python train.py --num_hidden_layers=10 --hidden_size=448 --num_attention_heads=7 --num_key_value_heads=7 --head_dim=64 --intermediate_size=1216 --vocab_size=2048 --hidden_act="swiglu" --norm="rmsnorm" --norm_place="pre" --norm_eps=1e-06 --positions="rope" --rope_theta=10000.0 --rope_fraction=1.0 --qk_norm=false --attn_scale=0.125 --bias="none" --tie_word_embeddings=false --parallel_block=false --init="normal" --init_std_qkv=0.0351 --init_std_o=0.0 --init_std_up=0.0351 --init_std_down=0.0 --optimizer="soap_variant" --learning_rate=0.00292 --lr_mult_o=1.35 --beta1=0.95 --beta2=0.95 --lr_head=0.0053 --max_grad_norm=2.0 --warmup_steps=200 --schedule="wsd" --decay_fraction=0.891 --decay_shape="linear" --final_lr_fraction=0.0 --batch_tokens=262144 --max_seq_len=512 --doc_mask=true --train_tokens=1163000000 --max_steps=4437 --dataset="wikipedia_en"
Each number is 128 + 32 x the weight over the matrix's rms, rounded and kept within 0 to 255. Layers, rows and columns count from 0. Numbers have three digits each.

# gate: layer 7 MLP gate, 1216x448, rms 0.0948, rows 24-42, columns 0-111
# up: layer 7 MLP up, 1216x448, rms 0.101, rows 24-42, columns 0-111
# down: layer 7 MLP down (transposed), 1216x448, rms 0.0932, rows 24-41, columns 0-111
gate24:110114114099138155126132072174136085103170090123131142101099155101113131102118144087127176141134135175139082130058133118139152133104131084088160113143135138119116138127077176120155169112065150115090083137117112120138135157136108140095208179110135127132088037120171113081168107141097137167084096194116138094055146125191125126100146178160
up24:143130137136213106162131129156145066179140144059097186049147168124158150114130145167148143132151140152136088121105110118097105125162077119139168123094139141194139142194122097141204147155150078170161120133119081142079133171106098104102130147096128109109125113144133142093192132083091172070140152190121114176097109124188119217127153145069
down24:149108185064106096176148210087138151197147131090169119173066102093107122134107120119123148159182104138136091115178084091056115101142166180151148133129115162145131106150100139125069173116119148092106131118175209175087127124139116035122107124117073100145143091145104116112067066195091149172095152110075153135133130119093111019140196149123
gate25:114124133103156141149110159129124151111125101070096098130175096162156192146127147138143165160179148102152140110158164087119140236149109100144169188159115128134126141116127113170127142113163183194168110110116147101134130140171100146139132127115176086060117097155113120113095182072125131085071135081092128176141131147104136160058104161086
up25:067147144154154139095158113089115084087107039111085068115110094136143139168056129141172172127179110192171146133148132141122112148103100176141173083091184131152110161091141125122095126087079098143115153112140186098114110126111157099116180134117172111117218141111128120152121129113134121113131092135098118164092105116115132144089101156144
down25:122123188147105102145151147184187150131088184125159088115151169058169167133154131095172112148127171160161169127196144127137068125149113102139077130127154101148110117111105100113120092113143157082089098066158112177138111080122141125110142148090164131148129139108158121190119121073106119166115118139134107112095164101029160122090134128129
gate26:099193151183126061122108124163127117173115158119063158117092158104091107117124163157139084081101152144166122129090165118193080173132127135098170123112080130086112166133086201165147102124126101094143085096076160080110148144085093147106167075123147089127140103141167143114153145122122133049170154124110128076135107147130085165051105139139
up26:148061141093137111153181068095216133099108110162170136140167156109185092126123093125067170148187169118101086148127082081061148152141121051106136200136157159108176136114131135180173160094084136148118146143106118109120139196110133125164137130162128093106133141104178126016125159064070122111124131092212070056099131086059117173103160152180
down26:158175120118080084109112072092103126146122115212156135121039150130137077090088158123056174062118123161119127165076146130128135153197157132189105130128189115079147083124132117168170112123145130120126079063137070143099093112112160100106115144164113081129129119134113107193073130103100178126098092080201108100139179137131099161133104093088
gate27:104142091122101141140162118078178157163110096112129135131167142140140106133076131090160126097148101187126129108123122076120142132147122094059125074144112108090157138139099113121141143105088141125133124118124052090114132112085178082140089172143127097142129086153117103136132125126141136106109187124102147121170175168105139102195111130125
up27:084162156126130112123116134147137136137095075114097134176202137147149186121110122124151116183100083065150124071124143109114132065093119144134139143114145120105118117132146163129166120179130188137126118130131146117169063163130118135157108119096103093171150161083159087108121165100153164128157128159127120170135065182131146112150111132144
down27:141135147129140078158147181095130109088148134112175087102139183135157143150147152162087120099133142159120081141115088105105181131128113108118085076097074162155113107141106126100111122106166109110125130107175092127107120081119079154125148148125075113116133158139174163166161091189100060162109086086132127107143143076091097146175178170100
gate28:096194142122065120126120122140214128180102119135123046096131114108113107143099101125138184117104166123071114137094144090140122049191118104140115125074095123121154121127131175121123131167097069140147156152110170066079129117074124104124177093093142163124139112144141169149124191089151077090183092113128118101151060173185094167122130133057
up28:160225178136193162132080133115157130159141123125119126158138150148023138168108150061178099133109136132178129100103163096119129139133139137099170148102109095105105110047157096173078144154148092198128076173112100132101143133141161130103193179141140164088168112138119063110093142112158112099111144153140130151102153110097100103111086174091
down28:122144154113152125154124084111207160093149190110062110075119093122158108134131134059127127098079135136168084138167107142084090124136123098153119107126173109123156132152159134101126151155098137129086138118146141094075215074144163094101128116147099095174141069185086111066160119130105154124138120114093098169145126155096128083105113094153
gate29:142140140140103209140167085103152120147109121143143074074157155153139139139176115100126138148161117117156150095087108127138116138124105161092101090136167053136120147077197148203123103128081094136106123157113140111126104135183103132186077041141096161086139080101119157156172154120148093139139130148139160129135185089134105110195075135135
up29:103093132147071135123118128130095166169111114083128118190143084091102157093148160142121111104134129150180128162100124119060124089150073097096157129095164122206132074167146128179120072134166128158134111142145140100144173168127089097118140137108172125123158109106124136108197155106152113126144125096140127160158107115123148169111159099076
down29:159145109113166144149118088170179142109075109126183077137076080137126133137167113102139157137122102101134115127101119147144156135146148119159172142117096160038108167188188158130146118122123072121088102072114174149077159130092184158108072143169116158136181120130185157161119146100169117094156151184145109126101081133065161162127107106146
gate30:137142113184125113137126138134167093169074132134167093151113088178116123111182183114150149117141106102152134184138079154112142159138116132121113087099115133135108100163147144140132124174117091161137158111135187131105175150071132164137107100101144097170110084111132154132159135088169186112159098126131133156101143076156134134142101129095
up30:090138122159086174126202085214116141078106108163133067125151174086188185066097100075094150147129142123099111112136158054167105088132134130111152117141151093134128118110124126115163104178141169140132125098154216158139121149182160115153166143086134171157143104100107163186141086096127162130178116123128103102139062166141083092217146074086
down30:099124149116093110136155136166151138126118091127142188097072120109138105076074099156183060110125107107081096082148166136143115145043127031121070123149081113170146103079111163138109205132122105067119116145122100149099113089133170137108086140116120178151136175127158086137152167084139140125124159148109175116142146147138144103186144124166
gate31:140159085192104056076057075121170150153162113105086169096138134104106159171086089119104179177176116108143161142166108104137114070144114087149107183111107099174149125151164144119086103115158206143128133150079121157156107078111132113115086133094184118158103083136150173103129157120121146112150222050100118047138103122111103102123115132136
up31:147113113100145111130141115154145181140134145143115141153134162132077127131122116175136167145102082134162174114080169129116089137149147114033112121070118161119104167087097134099132069097141101129112095114152083093089178118145134119108148140148165142150141080125160147110204096152100121095180104104140190188188101176138104139082092169107
down31:149168130158174097156166122102110130149108125127170148170125102157129162109173164145149159114174173108122163085135125078104107132112136145143153165112115150118115136179083092136176070075159161125080144110114090101156205159135183135110152154212087155135171107082166101136116165108170125093124190136149137118164189138106191171157081120118
gate32:098160146094113091111182093086164104157055119095149102078124126160155102151127130151113114137144130179161150071126086106131121194099142161124210127144106100170105145159101150151139098097133145161121190118134078163118092082089157156112104137196111196156106139142150068146099071171121143088149149161182072108127181138109149136099073169131
up32:134178131097147115119123089153163114108137169080110163100169152092123134128115149096101107091141104203132147150141134100113114114113113114099154064132095067195079137175170199124147159093179174118122102111135098087122153148102145109146108146098109154171130162095177125103142115103132159090119128119166095151119077095154124163158115132092
down32:135139098171158134143148145140108160124159110108150051142125131167102118128117077114090106138138176097147102168078150154113105120120114081150061146120136149124151145144131142099106126114104079126136099135117177110111136110124164126116147082122145102166096163150153137117151129126142124169127095143097117125130073092129126172151147137094
gate33:174200110095106116144083117145145118088086156131124088139112106177148152083111198117195070148155127119127108097122098150115166114180148147148118147151110152163155154138101128154096199173122104131131146100126089130138115121106123149141142079065149121176092118073098066133049176113132111135102155096109153130190134134202146142155091079162
up33:122099149121102123175121174112143060151151111142141081152069146092108080118102165148120117136122127156130154136165120147133118077123092150120120072071133109168172089081124143161105184149175147141142096146122085148148129182119182079135126130118147135098096132168127100168146128158159117137165208174119136169135109125091131157121102148102
down33:124111149133092083137160128130124086113127139134134150162077133138102142139126171160161122146090145097153122061159186124115144119102104105164148134131210089093125077181164134123063120175120139184073092134153096121173161149125123093204067117099128115132128105162117146113129082101157096111137141122180145085108088172063124160120159121164
gate34:135150111175173118114149160156175150104105098056112137130111067131084181157087101195162138156136089227104118187108118147131129172115139145139135129098176127142129153057100129182104050118156170116100074110146175108137140196141130110103119183156143060125105111111101186146125141191163120066098145119111103103192075154102124115156112202095
up34:087174090171098098086133153132156143133150136153146143172172120165164113159073140151120185132082143106100128184100085166126125178184116170121113129115079107115141114186124083118071136078070179127082051122151137139087107157157166126188193080104115155120141162176124145178107128094213191130121093113160162137148133063121120112123064115118
down34:105150130088102165110128156123099112149181098041104148195111127137163085124097085170116092156129150140105149120158149125113115165115095163082133144116148180136191119114139124125100131158078145126134087087143101121076111085166134120156145106122106170084110105109160073143107171149196152118107084195157088098198130121095062197111108105087
gate35:115112063108086083137136136177142173104161131172154134152091096118148157095113127150048163108144110150105099146104136138086181140148142139145057089153118139112144110046134101108151107132185164136119073089048110094090147146147107164110128199118122168120135080137145093168184130131081112123098053177125170098122100124116118182100116149102
up35:097128124081117158177120180145133118132095125204130124112096154118098136054102123088150179184141146147108115113161059131109139197147155162106103146154077136147124122111104126161141118078116171170112143119078120151163195162189070115132105137148105141114124119100150142114146127147108095093141110111151115127175162147154137172102127094120
down35:155130111170139073154064109083108158069127095134133159175163180162125168113131141074052105142153147111132131134118177188106158147130138167108113112119083107169161156100152085138071118142140119115119103128100125071128172166138065165146228100110141173145123084154112113136116126122110162147120171190118114124086107122121145145144085126119
gate36:091126137063160144140126090140098137107112150152114128157146100108038044119072168165130100108112108171113159169075148118168117151120171165151107096051126098166136123106081090112087097135149136154180120134108137109150099194142080112122141162074106135175114136149143091097141108108163029151088143117189119122075088127062110155143135102144
up36:099208160111115114124153146079120146123134097136191098117117143139126131112109117172165116091165129108153148094204141105156116117134147157141165111110116132157158159161117180118153129121119199140114129144130148121098166102138106163114151108082125056170197123100111127151042125131199179151122132113139124115105153120120148126152118069095
down36:152136141120130145130158189195157158141150154211142175162107122111135085089122133128138132146094167142099111122115109142189173121114164165105125153145104165139108145126143131139171113155125152046161137115143076172147166146125137112149107106091151129094098121118133141115122105071116103089155156143156079123124074121105048157163172114210
gate37:126155120199118113045106150127124163118128136139108123178081128105161128085176069170184148131131133133151121128099108095125158161071159114181088145125092103131128152138079181146149190068074088092150136125147133189165147127124092138094114131120043076149149112102101140140152129175136150073094142153098127168155178049110151078188108153127
up37:102129088132176110080094101125073144105053130193097128155145057169165088187125116140122104133142155116120131116169151111130140106121167093096156141171096127141142168078112161142153192121193104092059137078193123101107124113091108090126143164097093173119223148092137168124110051125130079097167185184074184093087182083117131100162130083113
down37:080179141093125097122088101123121171105143089129125183167126095129103080129118200116117119140120117114105116121220093097152128130088188075116098101162153141203090156135109156125122107165128124133119123128177109066087152171137088082072109089188093151122119129096099108096097123199114152079112202177140079122155126134100128154083094144125
gate38:100093133096098127093122154108138100196113112134126111129119129144113153153136150124138142119126177083146174142200099097125114067167092136182167103149075157112087131158074152130162135145207158140149090136195176150133141167232131201156105113141153122108156091154100128125128131125166127097094096182127084116142133181162116102143100184101
up38:131130147176128106133085112129169123043121121067170140145152146059120114108116125090116156148105176139121098206120165157177119087120101132120090143131120135154134082124166116163130149094140138132203165097137097133144144131153180096107123082142128164125155143100152092155159141065159098125150144163177134109146157163142101107130091115073
down38:138166082090113096083069121182103115157137138127152158137133125064143171181150125128064195121141187182084118122155100168141142107138137125183104073087149137112137142081209125182192134125115153120144130152183158123103158157146132135137133097089132163150162113124150119142118130084109168145107132134076156086131102090182189136164060104116
gate39:150122113118093124134151114094138154132059140136149085103133137116153140082119160173169142162121119153099173121159103142112169081068070185089088174158183121124124090151105163120168086134128110135151111090112107075129172058192187099128146137092156150098233061168105150078144153067136247114098100131147091179141155090165132172136148180143
up39:147136119173096091156049161172146132145108073072147138109161079139110143111126082156077154107119121108137147067152146229104091141118101070135110143132138056151139113130161135127162077114127108088135099156181144099117101098117125146068126113117123136143192136110129211089128117099099102091109095101202135182131195175080197140165130148160
down39:157183089166126128177121131122082079167095159179142145145125127078104104145140141118118134123138134157140178158101099119155202114179118136130122139152166157193145135156152108102127114175121143091106159175111101151168156136086130124130200141146158128140121110167189142129135124119146122154094067134112155125153127122132123094147178108133
gate40:153193123123115148123144133130170130122145169109102161063150137163161131139114128108227163126115150117130155159143069129144126090132128195125129168158217176129137101106125166118154106212122109099128155148125121096090130156110105119131154166097170175139122077105134188109162106148172148085087165105077069153139190067109127100136102188137
up40:153185112116165144118128096087193107132073154098114111092136156129119089092102125093103099133106062098124172117166145123156113099140139111100107138097140096038141077142139159125166176151102145122229189145122117151121138146127077167138175158162071129136161138146144175133077159118119162127177149110084189166136116118144162153130144072148
down40:135108124119168157134086125176107076141205113095099109139204132104092105067118138080172062173129135164085150091128137115168097094098158113113141143129084115130184066089054167091146146112150143143112083113112109097171088089189145123066133083174131239111122153137159142098160070157088143103100172130132148136150124139128113141151100193114
gate41:163120153099151186177100169165146100109158164082098145149095115098121099152144150182145196116128123123168168114123139104128113176128116097115127089142159168110107146142247090127158175176106171116136079145165120117131079119200120169120097152138180071165150120144131068120092147136125134142104160199110101139082155140143086112203102184145
up41:183075091142187143169079081078152123146157076136171152133121110142124095145112117112075082108128141104125087111117145165095111075103181182122152175109134130126130110164186112110161126161112158189123167187133108153118074159128137114135147087141167170115122151137158152092185125083114211161123094159125160076115160083117185170140132158100
down41:119125107119109174137139175108156135077126134162107086139159128140104174147197109110102163084165129149102116114134116127138065134162119142133188116120138173097137104133078173144123142151140160067105064119117164086129132153108061087052102113125095162130194122143106148077090127125095088150115130121147115135143095089102122128132163122078
gate42:157108138092133178103087166101085182123084131107184124134103176122102170107133130086114139133131150133153108182155155144133165158130105100112116050162171137097099077138098106084160145115147099169131167147123129127110172100149107129093078106148095090153143182178097128105114067089050213145140139094123171124172184116152064139105161146158
up42:092132111193095139091149171160173106103167160160113115085150093104126096121177097137136125084178157174119138102146131091127095147127157119159100136100109130149157115156152160143182147167172126155130152129108151138160125135147063133162137154133055167128132132098117153183151111176152167171142191164121153160192114048100103123126098060115